Weights of a small GPT-style language model, trained from scratch on English Wikipedia.
Size: 21 layers, width 512, 8 heads of 64, MLP 3072 tanh GELU, vocabulary 8192, 97.2M parameters.
Architecture: learned positions, biases.
Training: a variant of SOAP for these matrices, 738M tokens, 5633 steps.
Each number is 128 + 24 x the weight over its row's rms, rounded and kept within 0 to 255. Layers, rows and columns count from 0. Numbers have three digits each. The size before them is the row's rms in percent of the matrix's.

# layer 6 MLP down (transposed), 3072x512, rms 0.179, rows 1015-1025, columns 128-255
094:147156168124101112138113157162153113136081143104180113134121126131136102135135121129118119110145124141110098121106163127126149133135092117146082143090103142154106142131124122125105147127162104151115117120141118180112168098116128109138165116161112123149134119162120124171138176136101149141176101081092125123133126134077148089122130139145150125121121129128116127114168128162120144110111
104:154133114165130149105137153131109074174137125130104164152124140125129145120152129119126141142086125162116131077103137129114103157098157145126110141116134110124144146135137158104130132106144112191128147104131130121133171123155118131081127146127136132195134127105129149090119148124171147109153077082139086140111097150129120087147128150108185145119142120133153107121118102117145087138139
107:091131107147131133114124124090097135089123153133185143106131143136143112086069162108102099177131114116152164114096133127154104131079156166146164158124113160170103143092148122080135129116120063128117138139143085128155122140099121140120171134080099116116157081122121108181163147134126116107087171095117137169143133152118118146143097138111161098138127159115087133136137131151108165116128
097:173140135091098152112133104099126080129098112124128113119128164126120115098116142110135132140134111131099105126135101079142120133124146077117161150073133173103153121162101144125120129124176133119147119166127106103142105138148124142139099184155115114151124087120112097139157126093153132092132077119168114151110152145115076136096160126144138121083087160160161072105143114110128173105113
096:088150121120133172097143154136112092083106115120138164113153153163090119158105156122170126149112129087135131136155088138105124141121126164144154110104145150138168131158136146121093102122114081127125091129137118146082126141130108137096125127174104129115155121166112134132113137087115153163115122100136125116180133128163140150141149129139162119104151211143167152138091093178157115099133
111:141111149125096151143136074145085123123124095145117138134107120153131112083130116124103159157114105118144126074103112113122150111138123138113136127094103078162116120154175154154143110123187142136116126169150141156130092128118114155129138126151112112108094134138121119114104148098150087155147135136115159179140104115138168157137128113147151135133111123101156091074121129138067126131103
098:094134117106145125130146128149145141103112152125132137121097085151153130091074128143068110173127106106118147133127112111097133156097123116083160156126128160125145178147133137137124119108132117114134080113137122116107121158136113146129116139168114119140196130142145137119136116135158112142122125106128139120141153133136140108118154095153136160088133125140127117133099106092129101117123
097:124124143136123099174148135181114166108154140159138089101143150163132112150111116111093099130130069142115129116136204110129086113110131125151096127103139131120078088097163116098132085127142147133152140166120107111139113120113155118140075101051122134132153066126083112125152192142111110136165146143145138135120140120133132091097150129144150106120137144123115145149107120137140145152137
097:136066095125125168139119163110162122116115136159138107139173153111097120067179145141136116173108132110155174130154138129144136122139133156067114109108166163149142128075135122138156120092132114165112106113137136141136148154118150129129144089129138135117094123115115126071143118107086143102090101099131129124114127140137090131128106105144092108094095095123153099100114128133144174106127
106:166130117193123179110109140128127132122141111156146119153132130103137113068127119141152122114145116143160121115123158170120091127153154127092143131077142126135160130136160151129135137122148105155152099125145145103144107150129135096124134151151131129112090123116183119115144134125153176125134153068113157100165117119105129137165131107134107127100098123145149145125107115094113111150141
101:121160165127147172135089085143148125165095114155112104188132142129071108164118167091125104106135163135144126106132116176098077136109120116130107160153095117108105121156136112129143116106161159088105145188140131111090097121118116136153095130092121117138153102127133152139116103159117136154127101121142101103099169129097146172134094136150106121126112148114144111093139099144118133093145
# layer 6 MLP up, 3072x512, rms 0.119, rows 1016-1026, columns 128-255
107:156134098112160128105160164106116112155129135108125115082104138153109113136125103121176144126181110140132142131118129143151144101085116163087094130190183109118142139144130122174098133104116114143089152100107117145166141071097155086110108138146128154122150144108114119095145139135129108133146142175120110177120118117133139126110150121154133191121169137106116138155098121130090114105163
104:121141162104121101161093101081127137137143142096173103118085196128127118113121149184136107114153094153108118140097094130143105125118097143142125137169102099089123143126113133151120120096136099146141130132174144133108144152101122114118145117135112136099150107134110128141138137116141159087147151119103146140152163115133138145105085113158146141145108125078101113105120109120123148125119
099:156145172178117167125116116174149091155131129126163121180125182157147145137161136164102116149134114080132112156103149143139135136088130076076147138181159165108168148120113151110162132152136091153136109119153166096147124180156155173132104139122156092127140132121127101141124116105084124098133106121098152103155098116111090142104169136132131126098107134091160128138155140183104117152088
099:148142132127105142105100100184122098117150100120163153145150156132113109125087132142077126118137102117150095139128144103133137120137116114073142091127145042135106146177156120155116124107158138125152168135174177134166077067134153128149123136125130130103153127113137092119148124143129110129149184134114090117124112151140106115118146110133088145142103127154135106111121158155148125094147
104:147123156093145147119197122123139154120149114126128108123123121156119176118115092141112165146152123108100139100128143180116115119133161166121125123152146087103141140142116135120113147120174144090070130198116142137090100133118145154164163105143142110093134129155133120156125105127104082134116124092119104123165151132114129166106128131127147073117124169186156105147115133154102093103143
100:160134102117097158095116126131159120128145148144105085121114141176119148154132108131149122092129108127141104112138173146126113115159143115131121085132115132139126155148168107131092130151151104116140139122182105137108121124153136082170119119142145085105131137118133127121133111080117153130088065102151138124163106111136160150128082118087120115141143102106108123083157111112135115137144
099:135153145149122085094139163107181144134154104154129130141120172147110156085144102104140145149138128101114141100170141108113122105137105140102134135140121093139124107131143118166092104137107127149158094152128129154129133200156091137119137132155151185152132090125114144095137151139145142119146122144084121128111130097170084163135129115166156189140096101120108142146139128152131162135102
104:108127137102110087167153129137106142154158157136135124132094116141147107154120106151112079109155112132151127115086156147109084089049137134141132138151123122090094133104109136120120115147106139112109147120135115062094170145140096129126132121125137101124155129103124103146089126101149100178134165158121121137168142137123180112123125102106122119121113123167072126119175104144116100138150
102:096141165165139134130080160145154161150133132131091136073146152111089156141159162094078116096168166136123102121115165133122116168117150100113116163131133104122142133184147160142131142172120153110098123116145096129132110145116123154120111143148129120129106143133104123137135133142166122070105143094145107069108085146129138103116146112150089152127127115141114169120113167154095157164080
087:136111186080113119162084097096084149170139150106082121165119134144114098130135117110143093121139156130110128120124129130115083120085123127117120149120147156085100156147109114136119126095156180112140159150091110108134113123128122144140127167125089164181146172138120104163143109107143146151093109117138144140114122114140106169145120129135149128149122129090162133140143118099126117109158
098:155112114100098164133095149148169177131167114119126196141069155140131117149115126101109134144129113131140132127142152137134094148168143172120093122143117163133136167146081119130113118156130129077118140150143138167107136112107099126113165104160092139120133178135161122144120128086118137123170121124117105117123113142134120135110150131117134111135099090111153113118133139122124121137136